From a checkpoint of a small transformer trained on Wikipedia: 5.97M parameters, 141M tokens.
Each number is 128 + 24 x the weight over its row's rms, rounded and kept within 0 to 255. Layers, rows and columns count from 0. Numbers have three digits each. The size before them is the row's rms in percent of the matrix's.

# layer 4 MLP down (transposed), 768x256, rms 0.0329, rows 274-301, columns 0-255
030:138146100130123131141088145169107084158165094129145110145076117082094138150100102102166085156134160124115089171143133162099130136168153141121127108139111136154120129141119113089125114077139110126168127118130136065115124110101154131147142110102154127180088126140094155137161142145107134127101099119127165123118135154150111155142137113109136115135105114129110122150149136145147129126169090133125105141116157117130098152106132137147150132175128110110124056126111110175118134080121163093136086114123120097059145124106141125160136126115101101100125129132100139110119094108140114181134171137139153114103098121167087124124118089162148106147105123162119105156118118088145110105155160125138133124115091123106110135115097133095173125119135150069135140123130126123186102120167112
057:106129141127101154129138144075098068143128159138149127131075115137094091192114125087109088163129128121156134122155106133094120121144146114132129131179122103148134132100141147120147121114117098131170125121106096106101128147132196111114135074121119155151105134107140152158106117118124087092130097136140148150113110167121138150137143087129124146074141112097110135150119149112137151137109102136134101179142130102113135184124171117162115127132148135147107115133139127157146143099101107084153194128177125111090141116128085096142157145098117115134141142194128118137127105116106100145094146117114162142106124123133129146098108099186130106127132135097098156119139136122123131134111143130104122163131129100116120140121105135149187087151103161089138131126133147099172087111179098
037:132150166092107152078147122155169183152118130115083137134134165145148123078115110091097130114080112131105124141155142089137142125134158147121091137104095117116134129133148145086164145108102118148140093180126143139136140103118090133155126154172123127120147138096115103137164146122151140125085143071119123136151125121088137082115110134126131119099134148168154168094147119103083113125103135112147152134118152112136113141171154116111134097174106116076118098146115152136117159154124132128093108107136127130114161140139124146160094131148171097166118102095137122110127121109101164105145125150078095106164135152105163147129131132124091156129168102139139131142099138159170141124203121102150103125113087138151114098125140150101103137156134124106101104109128092104103113155094168
032:148114113107161115128152098110116186170094099128115143133135136147155154098159144095132102150114081125167110149135107083115110119110140130151149100099092073107103112116129129132141106164117146130113135119141149146162120132134172153122142135152126151123103133119142159105125135120121088139104149115081149143116126146128156085141141109098124125090119091121154108134108145116138118146048099153163123145142116094150128158127141119119110050131074142096163143159114144133112146112161150120143148134151126179169143135149135119139113088126113120142117074123129147120092134134121148145143109152134132113171152153060138080091080149096147125158152135154102115144127157114114120165108157099184161105142118125090117169122117114122135164122147110172112116141123137131115104172126092
076:124134131114102116119124121107158207133162101115102133097164166146154115085123131147137118135135180114112122117093138120167140127139106163125100115145159133104151116179145160110071150117174188135131146101145132163118147130141077083126124142121133145126140122118096156128106112147146143128160146125125114136128122105149102145131134149160191134156105121139143120084156150148119102130218151127088125098134115099101147086133128098145117137152151163104143148125134147120110124080136172173144097099130127114112147152138136119096134143163133124147122109095145123125109130123154148095148153150128145143125134146125142154142153121115128131132138139121133105167127135144128096095131122173154148137105128115144203076109075132121091099096128085134097136157142122131172182118116146
034:112124116144119139122121155097131091035147130147148135131123110143111131202077122149122156098146125113151151099140116131122117177103115117183125172147117127161126134145103115160121086164135119121126130137106096143130104098116214135105107135143125133152134116139138124122138144110109114153123102161146145132137111132139141161119162135112077133133114101139119112119081152096159153171149106135160134116131117135111103176131173146152155137125191119139116162120114164127146117131122082120142119197124145104129147127142107090124103137115172110131133165155129112140144135120095094132110126098105128130092130101152091105130120113156167143113104154108129158130101096086132110143082157140114119129127138138109091194142130107148098110145098131142139169132129111126134085104178145
187:137097143127163109126109134151127130152115141146139163087126121117136119104137108121122149102165141100122148150134092137124118118121125124117100144114126119109125151143125127122089133119108169133083058122106177106136172110112110135137182127109124115123122134092151136128074137133109099081097090108093148168140108161110142085135135170140162087101184126081091084120159105133163075143087146134190129115131159094092110164128089168153096111124152121186109154147101168122137114112126075119124109117130104108154121150116124106138140084124108137137128176129136097075163119116138125144132134121138164127155113127181147152148136114149115128115135154125147160107133092151119128156135152097162138103152115096108153103130117167111129102137124126091129140152151155095099122106147112
042:146121105156128134107150145070149103130093137118143124154138121115140157168118118080080151145160110109171104128131039125115109152129159123158130108138083132135110097113144116158133103138127145126104110148124110125125097106120214118103158110148149148144124152104128156153122135155128147138094154124134104140130132110148145105130084129131107171086119069140145131133123127126162125161106139129159115142095126123151088175125139123133147096125102123138171123155142147134130171118110129131124150144132108166091164125180090124183115131104114093166115106161101154113148139169144117126133097168097119149144122157112128103119068106122140139133121148120141121160138149128111108184095096127158122150102093151146155164126145153158123107143099133130099099105142124107165099120127074
067:126144116154119129129134140083123133076164124107123123140146137174115118139092146167100139120128136119127167112108109112126094178124064155141146142152153104145129141155088130102126101130100156132104128109128110134111145146117180085148135115167115126142114118137116149181100124130091134089146138165144124158102162123155105171129141118118139095164136067093138107120114134133135144118186103134169140125143137169109157104131130114151138113126125118142133147087155141094138117124108128148162126146148157118169136121135134184098102105116144150128108110102142094161164114141167111148132156117147115145099118111095123128136111140106151128176096173134115160130153145123122107150034116148098162144119106082157136096114115114159089090101114087139131128127146154068155119134147153
031:150074123175139134116139119108150134137111104115139175145173133130168153111105114112093116169170131128119113150135130120099070170119144128109106136150126133138137141150129140137120136171095135111092139129131112110155153122149155097130120190190137132092120144114123147139107102145125101091140132122131116141120123110154074073116134115093097130154108048121155157135133129101150125170160156120132127108132128144136097134162110102144126118121148130173154132171115162113113152122142139108120136070140108150105120107170104117144108136092120107128108131170150116133155108158132122109136132150117098143097134149138094143162112095133157135171105122121135090141151124150120114122088066161138115126099115131105172133155110134108116055189097122106108098101161150123120114096117112
053:151125124118125121134130123150135141091167086105125121143180115175135130169095122141123122112132161110093134113096153121143135206107115118116149153123119112105093134117069113090121139099140156137120121079138127088118112121155081128162101119157112112140159113137095106158150109145098125132128137130144114152110152151155110110118110174099151090153123048119102143122140139088090146117145065125136148085130125146106131124166105113131149123131138123112134144099150114151078112131117156117121138163122131088154116108126144144114072105136098176125114101084142080147114119125160126146150176063152115135105088119100132123148122135102125119152126152138133159138117101140107130103058141136115149114125117103150134092134160128166112111091121075122139133122137147157153152152124146
045:121137159136118149134144146130103133145127172154110123145114103095134132164171105122153115165147129151125166149149144101102130105119149176112096114121146129149117121114130117136129140169141113135142117137137128116141187113118145157127126097118134075155145116109143163094127151120162091154132105146109142125142150144062100114137146113108109108100100188120113089144151100120134142146056147138138095124125104107098130163124118118135107113128135116134092150127093095120151139095154083146111065103137156130116126107106154125150173137137119136102140166151125139138135114132135097163092129176124148149121163110124093162185093119175157128091107147143116074094132149125146142127093166105109081145109149105133113156151108138101162131160079179085145132137126132123074142148106102
029:109136114115089089146143163190116125127127155135130136141132140112113082146116138091160106103117176129186132160135148153208130138144120161164121122140137152138101088147132096128102066114133121163168150181105097117161101144153182100115134113118114116141129099121086146162135122106075103150130116155116079170106116166089132172129163139155102109124119137163124108102110143117158136129139148134122156101134119069156160130120138113159125172099157157094119152089133136152095145081110149099158131132138106120114132119111101130139101133135113130113105152129093082120101115161164120111113117123088142145082136115149132098139142130117132137102118154092134117111107141127124128117122150101111124146092073122150080163104161119159132121112134144154110146114140126130147131131137136
043:112147133132110114144122186171133183089162095129151117082163111119131106116124157128094099069115152159093136125108173117148131163107126130141137151117112159114111124142119133112148110125168125155142124098121115118132118078153005111132118129133113138138168112135124121128167134119096170161119102156137165122103104133118116110119150155149128106184128111160116116076122108122107120121156148089146126096142115142100140115148085151123145143136171120111102114083098162132101080135102146137120084156110141098145125132104143116136121128170106116142102151081156110132117157114119142119130146095127145100150147138150148118156139112129112151156133133135148119127087123144142147096130122106133147082110111137158108123131135091129122178101192108152148156147119129172148137141128138
191:160104117122148115118111128121131112135131100133114154113135149100145144158108139187110116124140090111153133155097131134124127104146172115133115120137111097107100072110135150124142144153087143160172133110092147107116131148130141145120130126113192143111128085120135114170109147119122127128107123127077143156122143098089119167139115148096131112138137152124149185111160096101142098125166067125094116112139140152091127142104136156125156109116145107104136127145081136104146097138123103102140119123105073118160141151156093118093150140069132121159136114158120162140163121135141113113085115168103130091129138127146165142113083112065166108149140182115134161139090139136110130131071153122118120130157105079123138118089131110146159145111087146104130120147143163111102118089067120
043:097156142116118158095162145128142137143131145142093128098160165128128085079143128119101107123094096142090139161165137107124120082120152136133119143099140145121152139123156142122120154151134102166113077154130128147166156101121131165140124153131120168112139128120109129097179149121148135134138115084133145113154084094108133111115170116149123154116111131172136101075155124117097086146096145110127128167106132108121126129139163088143129160175144138099126169146080088133152140162120133150084076145121111123070139155155113139156149135136163092179142152102131168146122108112080132120120112161100126143129154119154148139137114134141133147144167113098146125134112170143158168093160158128124108091100139148132119132153129129066146130158126137076148123135140117127068100112108127
042:134164092151114161162123084149136120144099178116114129119186136163189153110133126102137098106170173104128121172102170184137125137117121180091085097111137151111157137122109089087106115118131169166119143148129117124146148143161144112117140148131097119149156138099117149170118121160108081122140130131125081139124157131133151094149101137133134134129120074140123164146160136129115136148165131152105129134118117106137168087115154093111115112120138136099132148161123145103084163132115190133125134096136102129114110192134141195115068148114115156146108122105122126127096119138145141118129093118114117164132110154116162141111119129102091123146128128121165127155145114130089135119113159085116155146100097124100108130136134150125114097090118138069140121113123137094141111118124113
043:103125109103093112114176178124114126123100168118122138144189154145124086136094122115098097120106133125145112151129097133121094135150127190158139154165158148144164117122137126125087108134146135158081127133117089126136108117123155120113181109127111137122106124115087123130111117161111112097136128155132163145097115088124140181113142153124144188133144075117135117139124125121138125125148125099110144128106147100125133128147160105157128131140149146115127143132122136135107140146103176133116104132160117126071141125171075154089142138132126109167121129150133134115128095156128131108128144162098150162108161147163163086141119148088135138159150133080160150157139174123130151123065080177100142136083097157157158154110103112124130057141154147115132128099138130109137124081143124
045:144124110152124114165103132183146132058117147116130128111205103165150145134121139145130134069165170111126114114110140145104141179156117161084118144103145151107130140136102089119108123118136154122087140124132109132148129125146078121139126166142100108104139095110105092161120110150078131140141131137148112113111155123134120123126116175128140130179147102117122145141132145098108132138195116115091151085113138141109145078145105141106118108115173125131116145104126149106065109158111137128108115128117131112167086169104139134096079116141123159141101141092158136159087117117124162101145141065136104146126136124141124123145160137081105131167142104128167155156114096131120152108109093124121151112101125139130111106134152106158100119103142089077146156115134137141122150113098145
039:155115123125127077125097126115110149142147125141122129139147124128124116101133154151177105123133126141111132118130204151186121122119113162148112131121143127126132112146125132135109165128108128146119140130155150135174162152140055091138112088076153103123107120143136126110123088118135114130151113136117082144123134135111100165141154120150120083159106255127119104096159129126126112077157165105123137090148127128117128088130079126122138148105172138132139173128137125087136105089148159130140109103129116100099117101128147141124145126159121119059132165107129102128138129141149117108118109110127101120121136130101104119175164140139104107098130158140129063114106136118159112093158161146110121136109169112142118118131101115135122111072126131177138123137130126120155149138157146
037:131176123125140125127098114124124079136172158156149113104019154111105112161135127156152142110097115127136135134146186152141157106130115114153131131140131155147147156139149128127140100088119118143164120110114112126143166156115146124112096121095156165182119116162135142138143143101154097122149092123138158133133155161136131155136140084168148099108138231145118082098118157177116083139119090146116099183125135128149146148108157121157138157117107151108148111116138145160168113153150133152146126146151136114078135162071154133137149135127140149118150120102097133134127129121126101142134132128132146125089121082133139145110150128140151118121111130129093155103108105079089146123156143117128125124114118107129111095106103100120136165103125122149121160154112129113165101115149123
051:098130127110094134108160068097143235141139113110097157116157136154133115095137153130130090143105156137095119135107155072175099158118104150153147124111131114100136135177137130108103133132152159160106131096123135169158161136165066119155104145125124145125158116148087153155117149110158101104135121141102168160110109144145113096131135151153170117148119101116148108110155106125099120153116123141112141093178092127101165091143124070142107122125126156116162162119124129121086127095165170152146111138145083123164142109114160112096091142129100150155118093087167108122114134153160135117146132123145140138157137149100151134132136162107116128158127142125159110108124119122136112112104116113116153148118116121164162137136087097146135129108140117097123117137144142129111169119105158
055:140119114148115141169093111147082124108151112130147134127085085109091139171125160122150102144170141132142155119128145126153120192131098128137105161145138127164098154126135144141138084188162150120127138104110126102102171160133155107127120123130085117180145121161156153147085134096130098118150102161085112147089132173123112137131142133128138051122141132084103099141117134133162177166141134142104084093148091180104161128121107112108112114084138112168107162089131173109146108103153109132178143105162135127161116125087133110108127133133126136096115142157134123127133119108149113111106138105139136121116158137129104145143127127132163128145102143139098116107119122117149098132132149123114120187161117113108140170123142090165164152105119152104162133168139144117148139094124155
038:115113115131124127140122119129090109076167161139126152138138128104152148099094167105159154118170114112184126086094128177172128156132119155128099160132127139128123116144097151156108094145121152104099177109142118127122111157129154102134161109129137113157148133107130141121087107123106124132172131181108065177104145145128107154156129163152107106149140116123121114136095147130132163173198156164126148102110107113125176102121099163108152118119182095131129125120150188103100098132113129132126143101129145113141152102098175151092136139147126134097095155098116092124133085132162138135151129136117094136132112149119129132157142134090107129150096147154105067178121110121132090119131122122123124148119119117109128120111105085166111129076112114146144145139136094103158112095142128
039:108133159127122134131141071088116158113156151121078140123146161137135106144116123150144132148102152118144165158117175113155130140123091166143145110158155133130180157149130146109124127085143166133135136098125114152124190168133158110128126116136138116146158116131094147155143132100122076094201153154115117153097114157111148149130171127155182124123137142117132110105132147124101095158159112130101114108164127108109190117143161104161117111139134164123149172112167124121113128116152154172155130092187092130147131150108138124124085125121163143158159097095144131119128086126147097103146130129151132164115108132117163147151154154099140095150109137116119126100138140107089141121106138087105137149111112117144141098125115101141122128092101103055114127159131176116147136133117155
050:127113138156102124141133135103100136094140106120125127125139145148118102155098121120129117164138167121142124117110146102126126156159113184141127129192160117131116139163102157113124084086142151121138161095125096127111147139142144068118131100121119137164123094112107155174100114117115107095158115145124137148113109153133104171123151130140170111157127097105112124116127150136131150155207102126106117103162114127089167130132128121169150122127164139147125145094139137133124099065128154127167147106183135111125118094123120103091126134135093104143109123138150100124141120118160111122105164134108163148086102130108117143144129115126158119152098172127119115125138134122110114119057112158121139174125088079151161110111083096149131084113125107091112137134146163089210125129166135
057:142134109153136105127143098089134160078147096134122143133109118149106158156124156163156117143132127127150148115106119090140111196101081136190137131131144109147112144144110123129091080146135162126096137073164136142123178156147113126137110126099147130183143128180111160153097148108123098126129133175105128180104127145151115149141159142114156070135148134103162067108118138130139139171157122126130109103162126161115128114128136117118142139122105130140135180117143151126144115097169149157196155139128134124162137096098159122111104108122118168108121096102124125113155138136185097113169130121160112159129142138090097113152134136083136121133126155137104127141121138099125065135118160126119140153146122120112132147118106091190119110100133095138140131160137135108131133116136173
170:133119121129120099098130136148106092119133096119116120096104109161141110092125143146144124119131166127108161141068236107098134143103140119095095162152094102106130128131143103099124148132116113174094132135166110134129164140160106133123115098138133111073094122122093112160129113111149151110142128118111140143116062134129119102122121079131142082105099238127105107138163134139144155117106166137119113113113123146107104121145101132128111120110133101158144119116128067128088128112092143135137124116098129114140136129133105121154144131121191142176131120161088141153138128114135123101091145159163134151116149125126161136115092093149143144149109119166110111148126129122127101118088101143116116137176115140109128183107138152161142134148137137131135135104125113116153128121078099
# layer 4 MLP up, 768x256, rms 0.0575, rows 275-301, columns 0-255
055:119118111112111115131142141163125168130142134139062128117191112118139115129152122197138142142151108130131134128100136120130149172141139154118140146125106161144098129131104099173115126110153125140137084181118128132142118147141132181170120187131115090150139100143140080133084146118129111087144129128100140162103105112183127091123153133134142116146141120123086116128118105161143120125136125158156124176138129118143145154141128117134154106126125094123167139161131119110098152172106158111129121122114126120091118140136145195163161104144116125165176116102098127107065163119170049118135107158140141124144134099095131150155149150088102145135110117115136188085132085128112111112084129118138097117121141126126111143140158178140104139090122135130101160147112147113110130134128123
040:114148101130114123127147187118115134134143095108142136132113119113128131133128124094143151125134179124134125118124139152086151132079135106098079151113112109146096165107133106097126120185164104108108125181131104105116135113130137124108173093144090134138105168137141112130133139117127130140125086121170135161085175111119108132118090104095154118095147122120119151102153116110145096130168104067104178104109093119128117138173058141151103142156126113106154119126139134125132152127134100102087144111134098168131098095116117148074147151113137153083124124128126110134131084089165187090136136089119171120125107088140125144133098111128138145131096142121111070139121070142158135158128124169161139127116122142145165144102137129160121096111150146122115093128102106144149127114088140
039:079143099111128106123133156137122078146144129083131133146182125135140112144101149140131139135140246138133132146098121062141106152138090134091124110093153154150129117145096145136110130165120127098141125161127146089128133121127158101188133164151086122137097131134151174117112134154142131147131073121135152148083126091140127172146107139136128130160126131130079150149128149192142154133156138133183143139140105128134104153099062108114120116179169093128132117082111122118152109184134108142122129129152114152143113104172121142117141150115126116099137160134113122111143128131135137131117172121121164111122121150168122149166110154117128143124108138144088142082129114108147120159133131165083155105137127114122140136118130145110114115097144107133128154111140121158172135147126139
067:116136149136108125134149110146107110113071081149189149108107144114134139124116150094151142139095096105106124119155119108143131086105109129158115142102141090141168133077136132112112131103137131098111132119131093125128116091065118141115148095134100114137137162112143173111152125120104130140135127117161102079167175131064138129112099137083104144116158138133113128119155114117093161128094112132121129073133150147119127096155161144174153127104128161116106090136125129167154159180151123133115162120100118137136113129112124110163117149101129133089125163140152117153129148143106132142129158138143105138142125158120114103107104127163170196180117134214123113075123137131137156141118123129091147107147131128114111136138116081100102172175097119138165147143135124106099147131123137
037:120104127125198114130122097095129189106159155159091115131142134159132116111119139129102136134110177151135132127182138191126083108137157109123163109133167145148103138140118121084137111112106165145138116157134170132151142144190119123090105156096160140128160125113101128124146120126109135140140146153088118133116088112120182112127179154132093132144143117109133118139098125124150100122144137153134149164141059127116130115108127124127123152088137143145146151133132114123105156058145145120132124119131134174109136151139137123116149059106107128177081114091107121130080139106117113125104106127145141143121156150128124090125121120119101099122134124125145180148128108070097097099135111112143109143135125152125158118151133159129151105119139156125114163174136123106153138054096129
191:139135146123112156148115145108171115117138087117101115105137106095148123140127156097096123185080129135140138070123119159142124086137100169164154154128132114145174082114108090137105126093126105112121137156148131121131119122145124141111102134131150138135138155192112158093122138123159093109141124117167143146099167105125102195123117138104106101169136120164122138140103154134099158133144117153111104156125111129168134120133165103086158142131072163111139114096154135123182107153144135112116108142109122129137103123128112136108144138118094108144166136179121124160101132166133111155069151095148130128092073128095086132089158113109122117102098117117138142146089157151156109131099124132067153119127104161144101137141151094138121091118124116116122119130101143159109104179106131
040:077121162110110153139169165145130158154162124080132114131106132090123102115147108148150145143121184130144133127109143087130126136128122148123193081164095136158117106126133091160140116142145098122131087122112136121124143114124146116149121136105122152110138115120129112150094131152141135125151115118154132113113105174133111154156176091142134147171101126155065118132152143107157122138141130110127132152131083128117102158143139133107164160128171104111169090101135123124110106112149098125123147193148094085102101129168109142095149121102112106052141140120100098165075137127169149112123143128117152124102141151159131156171152168150154119151116138126080156119148083107158120146140108145125160114110115117122165129140139132136152091078109153128113130128108114164183138104154131
064:121095147140149154119125107117129111089085145145174130092139135128128128107133142078122122127121123157099127134143149122144120061131111123152182107137134124128105129129117139163142119117142113132160142099125144104078110134115124112043126130056143139129187132104143142081142118129142146130159139115123106083138127153099145118153192142109119132133130123180109122125132179099127104108118154160063156148142117137118156122128085145109117114098136153123107112154129123135132151142186145109159140114111138135118151142125119091118123051108117105127095167120117123060078124119080136112114107134142145118155157166140130078107117158113094115122167127133169162149102142172125131103158134143117123133129132131140136104127116130124152134146114154120128136152127089104096118073138099
037:101112150109146127139142101126143139147135111136152158122130123095094116122136110113115124149110110139110127140096139084112161104131095114115193062151176133147127126096141121144139131140130098124140140137143145145116139100117138132062134174091086153125124103131138137125149145111128121167147169163186139096133172123108134116133095098179134137128086135184136121104175152137148111140118163122094166104139097129142094149143125150115115127110130135126131113127109130136126110130113117098153118128114092102113136146137131128064135136123109130085187157079107098142139140118150069151112111114136137101128161231134122145152173153128119127126157124140113184130087095107135138113157122106133135138119122108111071120140127117122170152135112063125139174119116122130111132132134123
052:121124123163132117135123140115119112143089129154166140114088151116133122128108141058108136127093164134130117121081141131133100058113142127159135080112128114124138107124116118172185128139148144121182153131128132091092084111057124123047123146090185113126147126106149108090082104120144115136138147116110094106120117172113115060129191105109137143119144119151117143111114165116131148131132145171113170106137133131138143129181094138120113107111145150119100094110096115137143111171153126097164135148124152156114144168109129061114125108116105108127116153170143126143157118140078147143114148114133130134146158198126143094122133155121083135114133119137115136131128152110117117104138121135131121146106127131136084106134108102112115104166119114132111119141122112119107123136111097
044:163140117089147134124103118124140129148178130111092156131181103172104108099138112170088098125141104111124131134111121173150111146124142103075096094172098137105123137088183162121102125146139153139124137096145119128170101143154113137180148116150117181091163134122092213099141140125109142143100169116123150151147148117147134140140095110197123091161132128056155125147115159126125126106159158149134120129124157138126117119057170101128113151118134130135132150132144120134087141158110149128114139112127080134127120160106115155141136097151123156177079106140131127129144153115139101124120112139123119141097138135087125123144111094127117113123132118069132120138134176145113129119107113173107103129159139107114125113130151136151133122086135114129124142133146159129134096123177114
034:148125142110155127114159067137105168131149141097133107118088126122125137143116147143119147132126135169145130151077139150132119137137121119146134109114114125177106126119119104089128127117121131155101122210128134131134115139150114143155109102175171099143128156124130110118100103132137118113179137122156088122148054145101125148118216173116097137155189135125122143113121147142121147112151136138162122081134182132124100137178213137153148178122153116106128124139117135121125187151144146127123125073123139126094133116129139140156129143120126109145123127116127133157140138141142173108130124113128109152091124142085117110120133160166110127107119130162148144100154139076152085095125115095110133141117118123133093112138151104122117126142122075136166123135138125115156150073102104
043:156114127150150112149091065117113149144140141144141101113091127134114142163079157072120122117101170123161123136158144186130097117083145102124088129095147123109154131106174117094144121136099157129121146102146117106133109112131118116102150113111160101171141160099112098089138112131111134148145124118198132133132131123091136105114099098051134111108177119120150132125085142114113137132129117136145173127115099122127141096147137127135125147111122170141116121181129124130142146088124139127084123157113168159132140122083127076135119121109099138188109102107154149165158130139100169141103126106123105109117089098123127086085100101139108146118132145166136127142157163119115126097126120101133133144137126138142096080117137115115103111153197155134151150126128146120117115174106141
222:061149134144091167079096132097121124149137119133150080170125129146181117145147117122139127142119165090128120130118133165148126068105099153139145131148138178116149159126124075139124145087097112123121115154137117099149116117121108080138104113120128112104120156163110148132142078133133124117101123124131103138112107113123103149098140128118142076139111132134089129170134167177117139082138128166112132133132089090169134080147136124148140141155117118135138146087158123141113104144157105111115143131095187123106104133104146098148107101172122141116182102104083149159077147167089105132118148076131105118148127159145093131104140097134133140108098111129138145127096161120101103160132132151141162122123088112139129141182137092143116115154129151111110128113144149161109111165148146
046:147168155125126113138102092120141153123167123118102141137105099153138134133134129115114137129155099142135132111156114159120160141105168099100079134083147131126097181107145103042100123152103134106087124135136090132184148130187132118130138122168094139139083132131133114088140151123111120152088119134094168156137148121121108167137116126109157116124167109075141150127118132155150119140156141102115105115110179135106141113082081154176098144135117108111155167146118111150154144117130105137117136148138133124129102142149119141116162142100128132136137138127132145183147114104160117139133109116120077137117163077120126130128098077151142144125063143104111102145152113158155106159106117098187111135137133142101157146112145137181146126158173150121145147114115152115160095145125129
046:111131128108114133119166171110128121136156097145197117116110117111083118135134107051115136137140117137119117139143128092111154105091137134108148077164125114145114135081122109140133126122103125100140128145116122115141137107107108151070148110167158094109142135128176167139119090108155130112139154121139118104141128161056078165136167087103115129131105144129111154128138155135157160142111104111155118065143153138120097141181175147127140137133171115109122100096108140139153161162126163124145117107125097094123096123151099146115144144119160104064134130162144149135178143149118172159132139117160146144133138108124138149135161145185142148109119132154086106109148176114160128119131119177092167144121114110114097126153147108110129145119117156141143158107115124127152119109115123
044:117152180096121155121133031130171127103114111141124148106092124123128139145147123078156155149140145160138144139121123091087183100113120109136126125120085124144136161081113102139120122116139109148127116128123117140154121127143134123160153122124120130151120138115166120110134130104116121103086153163143167085157155135090126147137177139128138118131169128150116141118135152109120158132118152120091134129117048133096162157133125160164131158115152130099132151172108125142126154132133136125153146126111144096092097142127115163155143119103125097122160064094108155172116163113144135133138104108167109146127162117131124105167142163157169174085100139168119145090146134158141137191131108109152116151137137137115134115123150155154093194132114141127139101135101141107124117154107132
046:115114120136164133123138139085146092127113114177185119114095132133097130152111117022110128131104147143117113130104131090120146075098112099133159114149133128105139117123108137168132129098130131155145170112143138128119120101078130124056134101111202131098133145108132141134161080102138145128098158130180114092147119122071112119135171102113111125089142123152159140108112148118126167145085139092126106108126122127114113122096130153135129126108141169127078118116111121112144118133136162122142106147108136083132132142102121079166114117113128110109127145127140156151214133128089148168110132097125142134125076183153135111112150131161142124121166129156125136139140167132135154131152134164121146133121127131145079104137117118136134159157160137128152146126131123126121139136090131
040:140113146141156119130098197133106113135094154156151154114113142137132138142136137137125114119093071117097122145106140135150116124151090127151133126092099094108117148138141148104116138137129140146110119137133110134121126139101126133143112105152105150128158180128152165149169131132090127159131164130169117075196155104083154117119131123137109130143167122134136117124119106107086105114089115164120124086110147147124130103109164137128163163118117169120081116134128138145141120122181146119142139121130119114123157098105126129134101105164128136082105185106143099123112167175108064131132124117127086134117136153123117099071165143139139113133144130133141096079150154085103128096127168132093105137148111113135161093116110074103105128158134086118145141126120118109092141069193114
039:150135095126119121122127155123103157121107144137114117129175134130162132121130130163121122125167047133120137143153153158160131144128164134154153195129070147100105141146141134089100126118125160137104111166125118106140155152178083163136095157124131109144128139162115108114118128152154121097153086119061132172142110124099146122111103170101112151139125125086091091145064102135140099100125094160119083149140152130138122134130134110123159131127126087124146124110112140122127166108144140150134116147136128195111162153096120126149138109135157127195109148146126132120090135142094131120123128175118108127131120119133145115088072069087132041141092135112151153120154107108116112145112122098132105125111127136131127125134146121136110135151120174133130171142141147142133128126126114
050:127137100106141119114116120132116119132154113128208148112155129100105129150114150072105158151106157125099127112119145076137132046106116120129098114125136116150144133078138154140139137186109133112151126145136115082126111107105135121099122126121125115144134202118152175055165113135123138126133147117127134094129210135033108125127137161089126142126114120139108143126104181139098149143135148138144154104134116141121140132115144129156115126125172149135131115122112125159151169148136124111128162122125060132139095122105107123131120148087106133125118168167129142129135129152078115165117160094133161112145112131157126127094110131130125147120125137176093142084102149097135125158113129121076137125145134117134126128126115121099093149162108142135151135121157116109128153130167115
057:106074096128125135119111108122120109141149167167137120122184119115141130115134108152083112137094125143104132125117132141120083101126116124121164127185126126131127086173127157162104141087124145145178127115152168138107138145154133149107107145109165141098189150092103153095121119145104141119150154122120127120126104121127147118114147104127126131140089123137153110137117112157071132124119138179156140170129121131133132155107167107082157100088124153157127118156127127139103153149151177117109129116107097136105138111094151149135098081121122143169116115121104141099130150139077045150100116140138145109136124134114124152086142143159114076129164121164154179134119161100082135061122152152091124104148129111141127101155145104099138121085132142126125158125164129129094141129163134
040:099095103140169143121151148097127080090075153175179116105149132098150129119126117113144127131086161090126112162106137109128095121172109110143172107127127095113120105148147161148107132080087125128146153139131146141108109111112120138067143098099138122109159134121133157168167126135114136163142142107144088093121103130119116124131184091107100141130107123155143122165149129104124112126076157133120104121131104131127150125132183141121157142117110166142105103152114133126159136153154163132129145121110106075121125117094109102114094054119152118112100145095121120115103157145111115148126145162129142137111123152130131119100111135157118113114141125158136135156124157095086146088154148105051141119143131111128123125133130103093162152123093148122142148148139100136086114069181143
043:112131112108140136118124142126117124103110123138154147122142114110131127137135117129106133128123189113099132129100132155149153081118120112116157129122097137145140141065108132171112141140139134141131138133157130101100125119104123142135128119110136119130172169112149180088193130141144158103179113114095114100170164113099164127131113159107120151136104112145102159144112140151105152123148144149119124068139216150129145157126152135144151096131154126114122113086104117122120187189167124112145160124111105131136125130110107127184147110110132135103089175154115118106118142107090092135127128123143144125152145198148138090127088120088136070135105131163129171100134155094122138144127122152075132135127136140141146138130138117111100173115109154124144213134151118118116113106115108
050:119101127114149124114125098146119145108079115164143134107151139109136138119133155130140136142088145120104107129093140112138136097162144123138189119143119127131123135116125129188126123105163129139141139144143136113123091122088112165155132166081149120135159155115115177088101116111117143115149147107148112091158151132080141076121118141116102142147093136160085125119155137137111158117110173179125153142148125147140132149103137135126142093115143124113117120174110124127109161184162160103144142105090117147110125094068132128167138074117103127142120159121095116107091153145093092136126126144148144121157135143129119109109088165130100136153134124193139211084115127123122145093118124126101128129148133126145109136153132135101080176124136107138130173170154138107054124105117115
058:046109132126161130120116157122106126101122154146174135117146134093141126106118147118104130144110158147085133139137134107151076048171094136129161128118136127142131112128103179152125134140120153132157118144126161097099117135091098111131115146097135148126167163113138150101170113147122159111122114119120108097138119135106166112128140153098092152141101135146100123150094144116112128119141119221107160131137083145115122128133121105107137126105155130143112086108115135138136131160168130119152148141143116138130143152105123113178107077107124114100080172123118116084103154145065096139111141130125144125138134167162129115116130158104074098128141138177148178120115137117108129103155143134054124122140122105151104097135135145087123156137101144130142159131164109125118133122160122
246:136129157119128105114149166122139127129116105095132106112139112109126127118143127159157163168089124153136140122110174112136071135098134110165117122137124146080140135147103101097094185109081176129079135125157148127115072152158120144167120122167104142161151122155155083115158121090138134112106091134112149131107112148124135098148117095107144115164128160121162145111106141168154166121148145147087110126137147131134094135125103116121139126145124141139139146104182088146134113196161153144171172114123123117129151132124098170155109137096161084147135108120124142134104126130133154174086124126153103120102094110098098119133153169115160143171162066145130095137134145105138137102130106149133136094077114142147145152132185151132148117126122129111091141162099108126132124105146126